config.toml
n_layer = 16
attn_scale = 0.0884
decay_shape = "linear"
final_lr_fraction = 0.02
seq_len = 512
z_loss = 0.0001
Each number is 128 + 24 x the weight over its row's rms, rounded and kept within 0 to 255. Layers, rows and columns count from 0. Numbers have three digits each. The size before them is the row's rms in percent of the matrix's.

# layer 11 MLP gate, 1024x384, rms 0.048, rows 739-883, columns 288-383
105:130137118094167155099136112132141152107107072104114146110132158140115108139123151141123103169079079138153111106129129142113093145133137121097102099126114110108151092135142167134090110103100056137169075134135138107141157165130171139098158107158097126131084131098128149142142137140132118134
088:087106080152126135152123125126121122129135156136111150115142155119104111105127132119074127104159137139123115175132127096141142124147114156147136104127076116151119119145103104131093109102122148097166104106125118120097108119078125086112133156159085111117112152146084105126144165138099149139
093:110129124107160129123141137131119082140125160116063163118097078086118125134108079164123110121132137129130140188142121127143095138146114166120156156122165148108111146111098116124073172143155128150123124169152149153136130151128117158147115119104154103124125109142137100115136150146164107117
097:088108073108104127132161119146128107182145137141092140108118130120115115109152098106141123191097124138122153133119120108157145157159130130146091096088118114153121140133113143132084104075128125150170154130156115121175163122099102121116118120156120104106150082110152128125130125127092165110
095:115142125142149118154087130153124108110100163092107096069140154141117149103151091144112175115112128129143103130133161121115129108102102100112162116120149102115147085091133156126142098105142135099171126133149140172104159186150124107143138144135137104134126148163149141150087173149076132084
105:081114121133118143127124094161118109101107128132137104132165155123115110139133131147153135146120119113124116130100174140092128156120127099114099128188061119115133172138097162107146058123120121141094088135137132071143120118175134157149089129139157123093085131145130110142083118132133141109
105:140119141102091135140120092147148132124138094152201136103127083132133139165150150118082105131135164166136142140146115099108120135120144121115136121147138120142124133122138131106154141127148131139076157132142134159171095116149101076139132162145141115155091081113131119164129168135135088125
100:137137138142122118081157095114174109143104121141108146136104176140156136133147095171134114166138104112104158075097159125095172137135124160107147124104106087107117121160106109090113151102137094150112169125122116144122125131161145141129149120147118079125152136177083128153119104089138146104
096:132103185137149137164125122094140132122115121141088120121130139132103124106078131103137091144125106125075127115115108108102143115107138157099068135085128147137118127120138126135130146097139110130112132130153136107129097091132136129143168104079143096136106131125162172167147123136157098158
102:157117105120118133140124158124130136120141125137121135081100111126114098130154152158128126121126177123117094144105137136121055090183115144126102125142123089128091125097136130091102084132121125108132048118134143128132180161159145165143141111172133107131152132141116124136108164149119150129
103:134126124107147104158089134152085150130119136169110128092132108118138105110115133147115080150100141107106149134119179095165112129104190133081100141063102087119181047113184160094149136090153156144146154138098174131144132142163109116160129158095119125113126133116109107157136132146128143149
101:135132139127138145130119112147116138118128171145134070136099111182143155149154111085086128136100110084104130129097160096163114154125102115118163131166138132130174123081181111114120121112108094144103139153090117120087124102125119110121122114170144125107136133149129176116089136117138110107
103:168143119113145093154121127158116119138096119134127093115132133146145086136120124173129115119123140131128134192119081065139145096170143118142106137118133110127176116123070081149140149131147174130090103151110110138193124116090165129119130158123164131112117132119183103143152110146144076181
101:184160110139122140130142119083074147100137120144124132110149118126113090143129147148149086090131120101111190131110093157108141161095128142150086160101139160116118136159106106144109153142145135122127128134112118116147123137143140152153140122168103129143129143138151138120114126150184129125
106:153137109182097129151096107131107145142148087136138138092131111110090124110120141157148112155106152089096170127108135132069124141139095095166135111203161168149142123124152107162081148120126138133120141109167149134127148126139133128160143137079125154156119120081136139159132133104162123116
097:126157094094106147107100127139151111152127097085110175160125119152119067142104169105138119120094150094118125151136127146121124164138158148107096125133151133100130158117121112095131170151124131173137101140107126138137122121149118117133131120099090094153162089120133139104082090123145114107
102:168132129132138106167106134154125124104145110144137165103111137168182094090132099148107123143182091156145139106123111124132111167126125102121106116106136125114126146087141173137205134117104124112163143121109143105110128109133115119103095117114120142141150131157142135120144101122182128137
102:145134103108145148133124147118102141144121095125087135091180139094145128107157110161133128143077138126142105157101129105118090134128097081155138145139106140102114112084159140130153098147145121097124066107125127184189158125141110104098133124155141102142155145127115112086086122126168117140
096:118133110072097148132135149122150132105099136149099092104154126151138196126129146161136164140087101151110093116150101139095124129111139107155122135111187139117130151116143144115099142138115093078128104142128120146110116078145117137094132100110109138129103122131131086170133084134140127140
094:105086106116096135131140114103161099110116143145131119121159129136112117148156140151144134161128167103118139101124110156119089087095096069130123102101112091121115136122142125125109149123147101134108128106127128128129152081131097116126111135127150142129161103113135117135138141087091148137
100:111157121142105103144172153095115142115155151165097140116123130116077127132113123121102090103079152099138098149179103118131060161140119151163116147128111170131104105101193097107096142168119161148166115107143181173109136130116103153149115173117148130172139156134127095153167108120183137109
099:152134122151143099091135112135155127054123159167056075098108102116120134150105146101145122143164123130186126054138087094125153127117143122115107140116150086106171121122158141109116103114128104156126139204092137160145099125154094116141104060114165100142073121185161141109119132084134105107
102:114121137136157064111074146116130150131111135150113108084155130089118131103113123106133144139164138114096162169158160120147102105161104149063084127154140136114147103120150119126133130122106138112157111163146191111149154158149124176135094116157110114148132086155153094172160115117127140133
100:135139153121116103077107176124129147127150162153146112109142097150103153115106125154100149095123162123130165103115124134128146105143139144121150112162134137129110117136144148107088103123150128129114113126134135106127115101113160160194123126118124108134145166152116123164162186133147115127
097:131149145116106102141122087092146113115149134170112172099090120163079108144112131106177149139116117127151136118080137129102158118124121131132163152077117150134103129136166161120096170101116139155077119146132129135110098118107106134139127105140131124149119124060146126126129102130130086132
098:078110156115123132096116115104160152108093145110106127134156096150143108128142179111149150114129135142141108125165139130093148173142122089103138130095113158151084138149129099162135120137129135152096135109079078158099095129094100137167129136119141142153147186106123116103101100113144153167
092:150127105156127089133087155123131142125104108152111145123155176183150168146128051141087122132127106121126104099156104140129177131134117107149122112174125120163108116129113141139072146121122100140141152165112140110115136127185151104132117151137154157158149084121100142083141104138160086147
099:132132130121163148161119139110125167155169115142073135132213102156130157141136111113106127096143121100078165172137098116088122139144129106122081164151112153111138100161089154146111141104109134145112097159140092146091139144158153159140114139138108122098123110145070112156154166165120205110
097:123127154121130117132113148125148104177121106103154135138137178175130124128141129156108123139144112104100117188142169144114124136152136126078130114083119187119142161116157130103149152155120167118105094117100139105134132147144102144150072069148141118153111169081112160138076149081126121117
106:083108120135124126156131146104130151101137129122121146114103112137110134114113110149186139157133139140118132125166104116125121128144105136121082129127142144122156146157152112089149096144084119165111119138119159124142134109150119113086098152134123100167158118125109074119202161151135138139
096:126135073140130135130154098128144078125166156091161101168135146130135146138118148079096135162149156120128110137092116110075131085112111153117065149116107148150127153154130139111099123143127160127157125154111126140139095122142141094072167137114094068121158085136114089165145109132113158112
115:155136135129112089117125123145148130129122145142118083137131122111106094146161117115124165126127106106134136148057102110135136116157145106109135124145127099135100127105104127082112116140187127092128164103134140139092121126117136124113142145162149086126130158114132106152079130130161141131
104:117144144161157147132097142120106108132113112136086111119150135090110167093127113139149117101149166163143111091135126148143119146121115065123105096127160145093172115141119108140090094056133130096164161119118122125123129132131158124147130102158140100174136170123163112123148110137144103145
097:102152148091136118129104120125100101155138186116105153153122127151128119106134117111159147074116157124108093137134118132128157080113128140164097139141121158185134136129144119130131133144110116087121108098122100174092171139124165103076120133110150101126083156126095132117155147118144157146
099:065137121134125103134071066110136110123102117083103098131123099103134112120116122093147140178131117138140066103186075124149157108161180065142147124115118162113176119106134106149132120128111128128136134146143132124139125136130117123149149094134163136120145133123116163106142096152141093101
095:160164147131091098135126119081134097158145173097122132094187149133131133126126076145153143144139122134132134126133135100130128106122125133115103125127093137170102155153097172141089076137135117116152168181109115103133129127089131071122122123133151151116137115177128163126120156107155160145
100:127115091104141147176096134177167113156116107154093133156174109112074114136147125158125096134109162116134100157115126096121119120159108100115141130104132103132107146149119105119170114149151129111087160128101126098140148132130125105124125140113140132157172135095110149122146119119141138124
100:086124121090093130139169167138130109163147125163144171142166071077095115113086142141136116163176126160105156149096109141134156128145103116144109083120162152168129124141120143165165137097127109127144163109166114154165102128154157103156147134159123124113102150148146112130109135105122142173
104:128135127142117096069111141103089067151138142141138153145088120111106110156098141128114116163128137122147149149174089124090118133103149094103145143117160121102100127149129143119165143082116128135129121078087142113136131105137111120084134153113086133124138125153105143105125125150090119144
104:149114139124151170158093134144096131163124158102090100118116155152155145151096117130131100112153112123167094184124149112090107111136125119121116148132133123131091123138140133094117146176117163101100114097109117185148153132167139157134147151129122125144143126125115143123153075141133115117
095:078131088133185137112175117103133124166116148170120131128187125098114144125144094136144149146144150131091167137158146110111126116142102175158094125157089142158078108106124128144100120146095145155157148096098133095138140113131114188109139097161148117166156140129132060170117108144156099140
093:120102160152138125204119123099140133121128117103134089128112120094139130105145134110106122147120133157130126118147151073179140110157127107138109154158122130116121164147194101144206107146139154136063140125110114127149140137125107102148182125149129132104161105112121100130115139118164138113
100:099117120128143142110112115126115122142123098108112126111089080110085107142097146192125110086077122123094133124128117124138124124145117151179118151081149151109114116095151123154119077121109126109153114142104113146106159100134147108141146121127185142146181100119149157109147139093138098114
098:145120125158111099135183113146078172132133155183105139066143163113106094133107095129072102111143118140182139123127110109100128128124131079107109129176110162111150083102127131115102133136137121120118127112163150149137101121128091149118149116162149098142158112118123154108135118109135125154
092:167149125114154161083104102133130150142149142098176056148148137158134145128110179133142084154150115158156136169110161137121102174121135169149141137158126130160126117092172131116098139145114157127088108119149129140088125152155125122114108099150104128124124169095122128142097103104141136116
094:092103143146127091094133118087103126132168105110102131135083114102075114174139144165190153126130124182149171126123147101149103116138170119108138104125161145125098163138139160127107105152098130134128098095115091095121130162100102170155105115075114077158149084107104129155125126128166151124
097:133148098100116119165142150088173111164137158132093160103140166159128144138117152116162106130131075122106136164152109136112133136134185067080091159172083118110164112119150155126169128116095138142151170133092146167120126153115152132151141126136121130152117120154142126110149119114119117110
104:129148145120047114112132160111127113146041125155103138124135114150108119142138117137106163095134111124120087131153116129146123119145108134158148123122109107115105132147077141104112116189114098129161129137070144164084104117098147151115157057132128133120150140128136139176138154119104111147
097:124081113148104141132166145169162117180133122158117161136162155149125109112147120095128123121127126138100150142165120148101107124143135160161136079114089129106135105114112119128151135148158179117135143121131156159136143146161173118147120116137173098135094092145094130121116168090139112125
092:168090100164121134125117084087154131101080125162120095102126109145100106158133116109137154093109095149144142097151188139112151168167145110150147116130141118142078120153123124150143092143154133134095152157153123103133114192108147117101144103124097115134087144135125086150152143121154135147
103:092122083134151102126144133124150148085119149140109133148117118104079124101131181140152101157118124143123114160161120095118182119113114109166139120122119163087116109177148136139122153127113113134123102113136111140120093107111147149119110138157118136089134153121116155119097130123127128091
106:106118158127126117153094116089131105113125154119136133113121118104140160097123111117137064133139140176120139110163132141149111125158153103124127110121140157155106112086152168169150094118105112139153126092123157125110134152144146131152140112106187121128088125075131156138144131154133161125
105:104127124119128164171165138131102128108102175098090158120142158134106109149138075111119127155139120107119126147112104143150141169131093156114125106125113085151159141153126148093114144122095115133118082150114128090150140117138154124076116125123182142130135091120092118108127100119131154152
112:132080158107098168151153142103120158128148143101109144087090134113139163115134176173124116122166096112101104154100100172110124114142164138101166131150151131141106107114124066122115134127113083160110161126129105108099113092135083159130146114131143138151097120132134149145218098114157137151
096:128152127147117097180125147109141110154090102146137139110106138120121162151153102144129143113125148133126149189134160178094134093159111125137094098135095131128131147090134187144101121120130143116142124120114148116152138123150151118125128155144096157134172130148130137098130103120105105119
095:109096133134113064110124131148135150086095101168137128146136143097121124127135099169131165147065114125153140121151099145123091116139106146120122127140140100140126116203130127125097095128113110153132101128125168055151138110138104145156132141136127169137159141107086117125117155128186134101
102:176127108077123106155142158142170076091130136129133137103163117123112094180138109110102115157142118114144126114097141157112148115134135150109131136095115103115132097135087105146127100129186161129098114145153143108109132133093140117110151110180138095189142175120122110115156140174099155205
096:145132138107129123111134096156174113158101146156140139147149108125106137123119125158121141154161129143100139139167124133180133127114117120127132130153102131144140109118109079130109124099097131143134129107128120068163158118153103104141121107111127129136160089139121139119132144131133164187
098:139136125136134115146134135137150111138124117167114102114102108156112108151134148129146118136091093178147103136123120090091105151150158118139098132148146177111159144126123163149097136126145155124143142154158131116124120138200123119110177128107125089084123102153148126094112142191149125156
101:145155122125115123158094132080105162140122089131111159143114145091120145121131127146153099138103173086116105105137131103128118101127108141113111168126161151080108154099121118126165102133141131101122123175122124160128134077123121106111127134168140122145120143149129094145107105147142119126
096:104143146110122126152070058133087099101121144111123180098116129153086125111154099099097141120152132088134141124145141105156122128144148135096142102112121133126124130133181098093097162105149132159138113154162124139183144146122143101134154108125159146141129088125159145118152137129170088113
096:163080124153119143097131107149123123160098134097143142110109148113149136136114102119141150168144154052109122151084078104131104103093126076131103129121140120099119101151120117101152134104105160111141133108114176134123119151145127143138128117102137142100160067121146103125131129119105159174
105:141162116146160141175154125107173139147118142176133116137153085078102114128133100154159141125152115123160136108154118132101137131146104153147126171179118087122157107117134127127141127137130125133138113100158153118128122170158135126111121166126133106089130094134138113114090082137123146116
096:137054129119138080133126089126128115127079126148130126070124164184098138100131107134109140131107137166113129108123145167105111140124110085146123112127123070127115123094141134132115155125132151163142162097159096148080091115142112141115120117131100141143097120098154121107138147135160133100
100:100132129166104116117117095152114176143107099121104100096137146099127106141169088151145141134112149171145119152141141123138131123177109112122128153097157108117127114088127124091119180139128137174101151092165128114124122156105129116136116137155098150081160190126103136087175110120162136125
096:110086122116146125108141117120153152142114139101165153124149113136115166109102137116146141176114129147104102149117157115121122113126077129095145105101070138153126092164210107062129159103133135111138105122104092164102165131108108150108096120121118171131130127111136113128076151145134120141
094:102171135060146122151137140130088141111112104133121132099080158087153180110129088107106077195148128106111083141132084144145093138112164084148153108161136113141143133164115117132136157131082129135117110136110149102126147144120126080095149119116101153129105148136128117116158130100147146134
103:165144098159164109172149093140151121149117142131109129090131135139154105173083122159129124149132145166087147147126162117119141146166146105134137083125144142177151149111097124159137173100104112139105135092110158123181109168090116154124048117118141113105130163145134101137116118128151124160
104:140132154119099130111144110127144133191138171121137110128138148101148107119157176138102129126121150132125157142169152122124152129111110102120130146155100142121123134107146136161093122118143133160112110123153151142145095191133099168128132110089154096101153167164094139109126107148136144142
095:116135116160086143157123119099128082184134133164123138104104152145102138136133144140143111160102169169154138078115166165078129102154145131122119129132132132103127093104110186106118104129125127125089105098160142122111143153135100137124145129139118188136146126095145147145094135120131089155
103:157125117119138101107159134160114173142130116152100174081148091114102130060123115109156112127140080122125152121145095151127131118111130100133094132122151122125115100138126178188101132156146143072099128125138131107160143102138117126129122177096140120128113116105119147112149166106113156104
106:152135150139140139159164123113127118149100120114118097123149078126114114093137126153157145136112120127151137115150076120103164134130108147116137134150114126152093165156123098123115126171127159105136125103106116086124099117133093113189131094074163104110124092116166127109146146098158151123
097:169118093171122083133135148140155197138128141131134159125127089147148105133152160112107143116096170101134133198100180120137097130089094122126089123128114171114156100121135102139120144095154152144152098147092144166122137097126080107158141141135085158117103167113104114117114139118132087154
096:105086139114096116084109110119104101126161115145087130137126126079118144166139093132128105134124100172114170144144166114153128130144106100101157111138129123122150161148136117092108121158097130109165109129081178098161110137111127122144122132160161127131159149144105115129131109125164133124
091:133141178118141149175101077085190128142120103123136156121136139108144114151120105147102092144129177144099130124150095114129135144142104146123160141145152167154129114067084157126157144125152121142113071169131148115129144129081097137130115115132134137141129116178153135152137123129150121142
099:122133138123125112088129113112105141172147151115077147141150113151116084158105121138161211129137109118149140120093095149144103144131100066092111132111117102141097124138144099163163123109136127113112122117109131100135133093116085081132150145139122154128098148124161195092119123109170130144
099:176172079149128097111108149135132161123167174105092158114146115144137131128141132182117162110109149102127122085132148121094121118126118091104099105055118155159125148160157153127104134117148155144164153115174113149167145151136131141179115136153093135152098184136156124103148135112132103119
097:101123126148173116157100174134116118124159162150141131142119139178103116181145129124101086121102141102096146143104136133152121120144118127138112126134154134157139120118122142144153100172130134145144134097095171177112152137115149100107160094082083128138196095166098109130093097143159126106
097:114124117129111100156153086130097109155120120150092127108089096088096151148135135136117112156127085150097127099111063115165096107105092107137101078143134117158141150119114128131061129143086111167201164122095108098159130136115121094113093114105097113121127155134102114151105111125141122117
099:148086102117072078101174115118157143124147150125195102118105116077123128130081145129140140137132151155160136113152099119125137112119150115120119114125105161113117131098119112096128044120162155155142149118133101093146115126153120099108118156104182147121168158130138117128140120118106152077
100:140127119120135111126138113119130162174150108117142148085109066114113166116149131105139136111106119147126131108117141115162128139085088124079154167138058152167143105135153078154146124157113156146090122186176130121091143129126121148112185167135142131159104143137145140119144166147134119125
105:118123158161149081105148108100126153142104112115122149146157134115116122165155143165136107126156123149150174092166178101134123117144087143130144138179102116126121114141097118152097121114112088092132117107145088153139097141133101141127134129071132144118179130135105138155132159147110101104
098:133160135119115094144132106108102119107131130115163131136109121114090136136126139157129133120147100108141146090105130149137122141147121135145090128159141128082140117135078104155152119132099132117159140119141170150119090124149115107106103214150106107120134138086177167144138113140129091144
109:103126107112114107174107135151145100106117102155102142120105108129124155094098141164090159134139182174101157131115099124148123132085156136158142123105154107176118136126105122148074109160160133127113106123125151116150122118146111096116107139135118148112136135097161115130134126154149137161
105:102138092149114143132148092114159102132128153101110148098145137165074096149122099124163087096149092137093110119083128127105152130109099126115094164113155137156113147131164137106153144126124077130138120088129140145123100109086148136088135162122114081142085190126152112126156124120135107115
100:153130078152174104124108157114104132127131148163145131109151072126085130135153123118074085154141161119117149147152147080108120096098108116090099161155133140131124155078124129166148130135168117084116149144081128092131103112122142125132141146142122162111091148115135144109152111120139084098
093:105149126144090087097109143141119188093104122153152113089143126134140166101118103142108147144155139150106129135142121104166120149105121125132142105173102147159117133141119116113134106160129105123170130100123116094085154146158148103097124116110141136135163131140121141097107183172177113076
095:098132152100132131139125118175102142121140176091156113145130091099120102141129150162114137161187138176089118143155141153116137164119127120172181141118092088140114128111115121129134125128114112131130129155113102133111150124133134106103118142123081113160116108155130118099116114121087105132
098:152092128109125091115111104184156147116109101114141153120120106065127126129089125156096147151115075176158137160157149122102130131131110131126133156152145129125190127179123133138138113129177095082128115152145113108135132095112146111149113118139132124167125141118084148128126158139105120139
096:126122133169170103174145087162118127127129107103148124110144123152139136106153128104098111101134169169141136173113077144102107155122126095144093087144148144134142115146140110093100133114147117103137119049151120136160131100161146153062144160122135112133142137119096101094127099111157124120
095:150140102114132137157132107149143162091147127104124120100106147123126101135135133145134112166119111103139100148097179130060111081108120153146126089136112154175154150062130098150101105145093123155144101145150155170142130096130131139139137139120075096095113148154166111131096136133127118179
096:152132120153083127133097114143184118112120113102157091079085126089105104126179134176171100132137152145117125124123138164159162151116132132117102114158138105137152106136129144122151146056139114153100160160156118109131080120129135135108094122132108083131114149101114154126107125114121083125
099:160136107145161104124121115157119070110135125175102136124108097113087112127123118130051097150075132110132063100132149104098124100150154091130146180146140123131123128150134107124109106178078119129152099122126114144120142117119179128134115163141161145086123104141142137098152138152130105115
102:112113108168154104121122132106143113106151098131136156148103107122121140109135174140156132132125139163155099146113111170151137153099123131113121132137119153138142153119101095160071108107115149148120121135098134123131060165168130091108113151149091161109115159124125134139120171149149114138
097:123139106103126139129108087114156107163124143156132115136132136129116149116145106145149135102138163135124143110127133114087140179167134111129111176095088165129094114177119095117125128159157121132135128090127138165186136150167183132129117143129096151134093139120126137092115108107146089097
096:101153117115132125159153087163156109122131150166135133140113123098091102123160149133107118152102135098085144148142106132117048113097174119147150091149142142126128146117119100105104097126121178122133106141147127093118078150132127101142161124137101118081162145098094129117126135135123116118
096:119186170107138114185128129096140098114161146133099134134117138159120100149120111127107168118156155107141071145108140117128100184130075115137116119158137149090118102098120121177129117184111172155102132130112098134107131138108166131114133138104105144162111137102131131132148105142156149149
100:107117112167172117132101118119158164147147100140141117114127116127149112174161122117119129156110126127134130119134141132131110147155130135106128165170140100112118099122138094164143101107105117134128168182151134112093134127155083124179094160118180115090129147112134097117118136152120123133
099:154142150143070096125092146176153126113134113087127132161109122154131150175133139131165121142125080157112159092144113128102167133159149089135109108128124164141181170137139131114122153155103134130116079128136127100173121130137120128104128127139132127109187103112162120128102114084148093150
095:078167096142128121102162224115118103162159132115199130150114122135115160111111089085118102119133130129115132142152128146112119162122112141102158114068148121125138173100108143111090130142091089109120149102137143132141165108138118139112127178075119107135178168165100125152165118123140120115
099:170152152137122119117134093109144139116139079111112115142102134107161133133145132137136118108136153140112090104135124104190061138124163101130180131161172164131142144133150152096168105113105098132110129113118120151103123147173119094153124139116111164127154122121170124120144119156139108122
099:106108122171118143151128121167112144111161136120106130085112124152096136100105155094142179123103123128124115167160173124123148107080053141125131114114135120132098166156116121130160123150151135117107108096134125142118115137151132128127161146139118118141157133125138102118111135174152173114
104:089107174119155109150159110116138158113089100136125118139157078141116138109158186138112140152136130121110120121104124114124132142151113101090151132161069128137117140144116105112139197169073147168121135107127094113117151105089124088113147158164144146078146177107150134128133145142160113143
104:112131109103174138149159151095151144153101161113140094087125135137144126141134116131143114140105117136084130078130142115105145136134136139117072122173140166132174164116094149136109108187133139096089109117117154088138078138113129177111164117117159128151110152117146144120130135113146139119
100:126176153132116137112155128163139105168172199097101121115099129125098081149111130170125171145086155124136147129158126117095090144117132115106085142132153100122095093103093109151122156155095156120129127132151173120125139152124097149107162140129122135139143128122189146099102137121122122157
095:119122158135136119094126083118156168147110092134118145122074157101085129149122163142166156160158088075094102134118122128153152152138117133171164168100123105116106107125137158140110118093151135122125118110119158109084136138133156110141128129116140112095126175136129089145098143097125114120
101:106121153141121078148122072131149105088154157130168144123123131127132094107142116146136084131106152079144179101143145100142175120169125133133146134147110075113123124131138146136057117116145118102137163118150146154122114091145111157144175124132120145163159157103124151132108128119143143095
100:163125141128104091101151163150123101171129118130121101123123095100136125156165072121139118133102091108138173142134122115168094158118081136134130123133129114140150131118178135107111117122131148121165114159107137088157137132093087086130129086126129108139136103105111163125124129118130140138
096:125086128146137145127132131106110126093141123114111117105136117123111138158174135105097113147164081160152137130140118108132123134109125148134140182108170112142122131126185136120133124116156103116134115163119137182115122185100175132084136113084094172137135116109174128144114080085166128101
100:083147111103102112100111114133135118118127148151124120166092168135141173118147151126095135133145150127156102152150146102135117171114118114098145139114113080142126149117138147116102146149147138137139118137149128174110123152109085147123144109167116128171136144142161087075122119153129152168
111:153135132136139122166134129115116123123142148116115125148146145136133128120148143096095134107124136112116150111161106143170138119130130092176112133142151135115129120109132119124097141142146122142109140140136129111163107135170136154130114144120156145113159130153118139149128153182179142170
100:155158123079142085128175127136105095146159133112101151146122116122126149147121140074174149151128097136151148140078145132126093161125112149139155121120133159094160144119124144115128162144141047086116082130116135145137137119134043085074131119100146130106110135118116146085127129143123128156
098:168149137147113108150115121109103116145125136129136124126096131158138117103095124149129119129162110133118163128109137067123109119107111103134152131103108142102144150085135138118132125066124132123125163103090112082127125138118138112166158101132135130128099125165125132166148080109141140151
097:129104160115137073129135110116099138152147120149120143109105140123115128124118100124125112157142133131142108146105132146118159139092160144136111128109137139163137159116109147142118137104138124099099139130089132127110144180152135134142156100112131155135104126088126123150105132146081140130
098:092112168119100093096146105106150146092071153114107156105126159113115130155194138151122112132142093119101123174138108110128148136114106126132131128098104098154164120101113128143118123117163145103137094124086091131114129162105109141136119170107130110125152155142124079102114163131106118131
123:154094162159143154131112091149129112110115109127117156125164132131147162107135160140158130143145147116107151114129145148182124140124145108142122129139139137156141136119157155098157141120143136127119122159092143141116121119138120085073141182130121130095116094125128100165122116151109129111
100:074124130133086113108154131131135090127097112135075117162146118124178138084171132130165114138161126121152116123137108097141116109155145160139082117118145182112118085130137144118130161111138126126123128107120128122108124136133103178131158105091140155148115140131149160131133162087113103162
093:125147141101100108136124129141119123128137131163090142121119160096130116098165127134130118104133127097109143145123156165173140097171123094158136163123125070122117116136130119106113108133158135151085146138109101143122153126137159132128147131136142126104117070117146134140101135130075167123
106:099096093120128112102155168068152117172113128100100144115092106148122126148059131115096106082139127151111099143135123189132147095144118130118133157106121135123133121129148106149100140142150126108099160102163124084115099143123129079113117119145131112125124136108126102135053153167125165161
099:110141097145124114100085111105099163165117109119139127093119154130159077092140125143118133118111138114139105124133160153147095114130132121105140124133108124119095164124177132111131109119115124133138098116133094125088129130108085163037134125129166107157144144155146125108124153112087093155
103:138081136156150135121129127151113138153125165155112131134072158123130109116147157170136142123115139154165139075102145149084142117110117151106128108139122103125174116140136148141106156118118122159150118191115132148101166105099086121137125166174100114127148126075116110119115121148091090167
100:100105128165124124132142095087083155115193120186155066193126146196134132089155108125085122155114124137134125147169127173161142129148087153138116111133128140150160136150135123127136113100137136125163127130118125132135118143130108117133173150120128161091151117167135108144117147125114164130
099:106165167167122131107121138115125138074091153177150161125160111152111099115179110122072125156127160115094157183143111106138148091135125111174141081099093113112147106100122180139128080137167139141083179100084195143124159194137119102115136153107135125120130139116141133131123096136135153121
099:149146140138139103155131092124131109113108128119173065106054150138153098145140163155121133125129126118096146109105088150168125073114134130142170128101140104105141119154137100123123141124117165108067140122094129150113155160140139158154130156155169135163145149147149126141124126101107112154
111:139126124099149122138164113101078135109133116136098140178126117130136145130096113131111130147190143122172175133100123144142140114106098123122116097124055133134135140112059106103098132135153122103087176116100139138136126118145102141121147118114075098167141150122130082177107119105125134114
101:135138127162112108133148129136120142117149119134154160095106095123089148094148140154140143144068106133100150112145132135104150103111115105148118149154132155158127086063116114152116165156094148121129130087132123110120143082077110110156118084141131117115145128139083097110120111111086104163
096:100151118079146111095152088144129115105122129132165113117123133164120147095127184083143141134108119073135065118151122141128097125144159110121102126146127149108143138125114145176151049058162101090096159092151137108133125125120128132114118141156142089142128158087152137121149147153125139151
096:164098153150142136124084162092142131127133132118137086117172115132161164130147131135105168161153141166118132142099077133142114162141129103107136135097101135150117182077147129109082125155138144098135112157155119127146137158121112145108114121123095091125136126117136110115109142126126093129
097:113122136111107140125110120201061113069084135152161151157146135112140135136119096152112142104130128119140138119079165118151155133109145144155115153094138116131136115140165151102120094102131161135099104085105116115053126160218138159148142135121190105138098096106126101181116150098114118144
101:126173220136200107123116110096138122141137124155108096159111147123104192161118119119190165108184144154121112113132116119137087128139112130129149156098182156086139156084111159077141103146106157151128130184165137126154159091136100165161103128148136120182091158097179157105138078147085100123
104:199142124120166127137123097156122120166124104098111166128153126151112152145138154121126171136145106125143140138106130088110129152180137117141126115134100106101165138127100153101105121136096162170131119155116101101164147108121152145145130104163150147137143186130153170090111169168101122169
094:111141110135124150166100168176139159132146120126158133097101161127127129152151138088180135140105136099090170088145123150140137128150096152144140070119135128152159129124136155134143104172163144180111122117138149129130125140161110129094124131182104136134196131186150127107131092101132101101
100:137100119132113137138152162142134130126121133142112133139112147153133067174151121114135129128111150133085106112107127161125162182104115104139108120122136107164120155134159127122127163122116124114096087102126138087106157146145162155119127164148130089139167119124126120169116131174134112098
101:107138112084168149151138134058084140138136102123114138121157131102142122158143136147114119160164107129103141159144155109149150094128167167157132129143150107127163149120108138181104117112104137156143132133165091098111113144170112092118106088116080141129144109129123092124131131164189131172
104:138114154120142126129134165132083121133136134099131124107128134158117125090130142173135165164135146143167113145145145114135109132082107136120152086126115140132130166129124139145070098110126098158152118141130147140145126117135151126121126112135114131125129130148150129153136111123141165132
101:138161148129139079134121168093138123102167135102072137150116107113097114105113113142110126095181140106135121131140107051122161132185107079158175136133095129156108112108122131160087138143170141113128104111107189108128145146133106144185137137136078120119114111075135115108135121111150120131
109:130148116169117141159133164141139163088108120125088147111113163149087108111119127118073113117121083122132087122159149141125115113111128142126090104158156078149148191113148095112153123169104141125145110164143146152133140108163066133111127114171129163141172144070147061148085122149152135104
102:113136177100111123096116144085078163140119128135115158115139143141128131122166130108057170123143119122124126131186129108102161098129167116119125107084122145119093109116114108109119144133100105109118120090185142144099104130131153155146109107144104114126157151119120119116123132148096153088
099:081130149163111110101119146116092123182185144145128119114098127114137172147116102141166153162147114153109126068112146113114144153132107146112162140116156115124126121142142137148136102126161155083099124135102145124172146131141133143098137134132150139154107099147121120103095168114091101140
098:095118132147146138114164192148119103115083119154137158105118165112129154130151161165087165129091129131161157129132125115137126134124181099127075133113114117114160121127113137144122094094149157117096109125185142100137120097118155134175137124113127150153112105141132170146116146131082112159
102:072140124137141163111159117102081121110135112079092144158135078074141138129138162128146101150108117110131093122163169082099142136118090123152133128106124128158159127107090132104072150076141118185115130166084121120186121136158094105171128125122106134163131185097103123098108138146124140129
103:109111151125100149146151128175132138143132119105154169141166120115153111094103140107106164159126092142154121106140139116097098126134114123131101118126059149130136109152149145106101118125108129110161086134184131103117138112156126158096150139107152115160142111153110135136151110135112104129
102:153096083151153117113137131137120106134096087107126149162161115119108133138134086168127120121163163086106110148153092130152108130118101129138116123113170187115113108123115103148109092101124137099152121130092129138123152104137067113104142099155142107152077143068158120114115115114115125121
105:142071164159166141160095128099161148190150085145114134129091160090120111132097117191091139128149134172094150143102129146134078106106159142135133129115100109088154172084152117128107108120123104122116105153122141159089133152143156107110125127096151133164140102129133093089099146130121157123
104:134136167115137136143145084123144130145161114113106157141166153113137099115157120120136131087129129101093130111119089154124154153115113165152067143112125108143151100139136143129077101104097126128088121126178084145136123116120153105127146132115130107132135159108110177138106123127134147117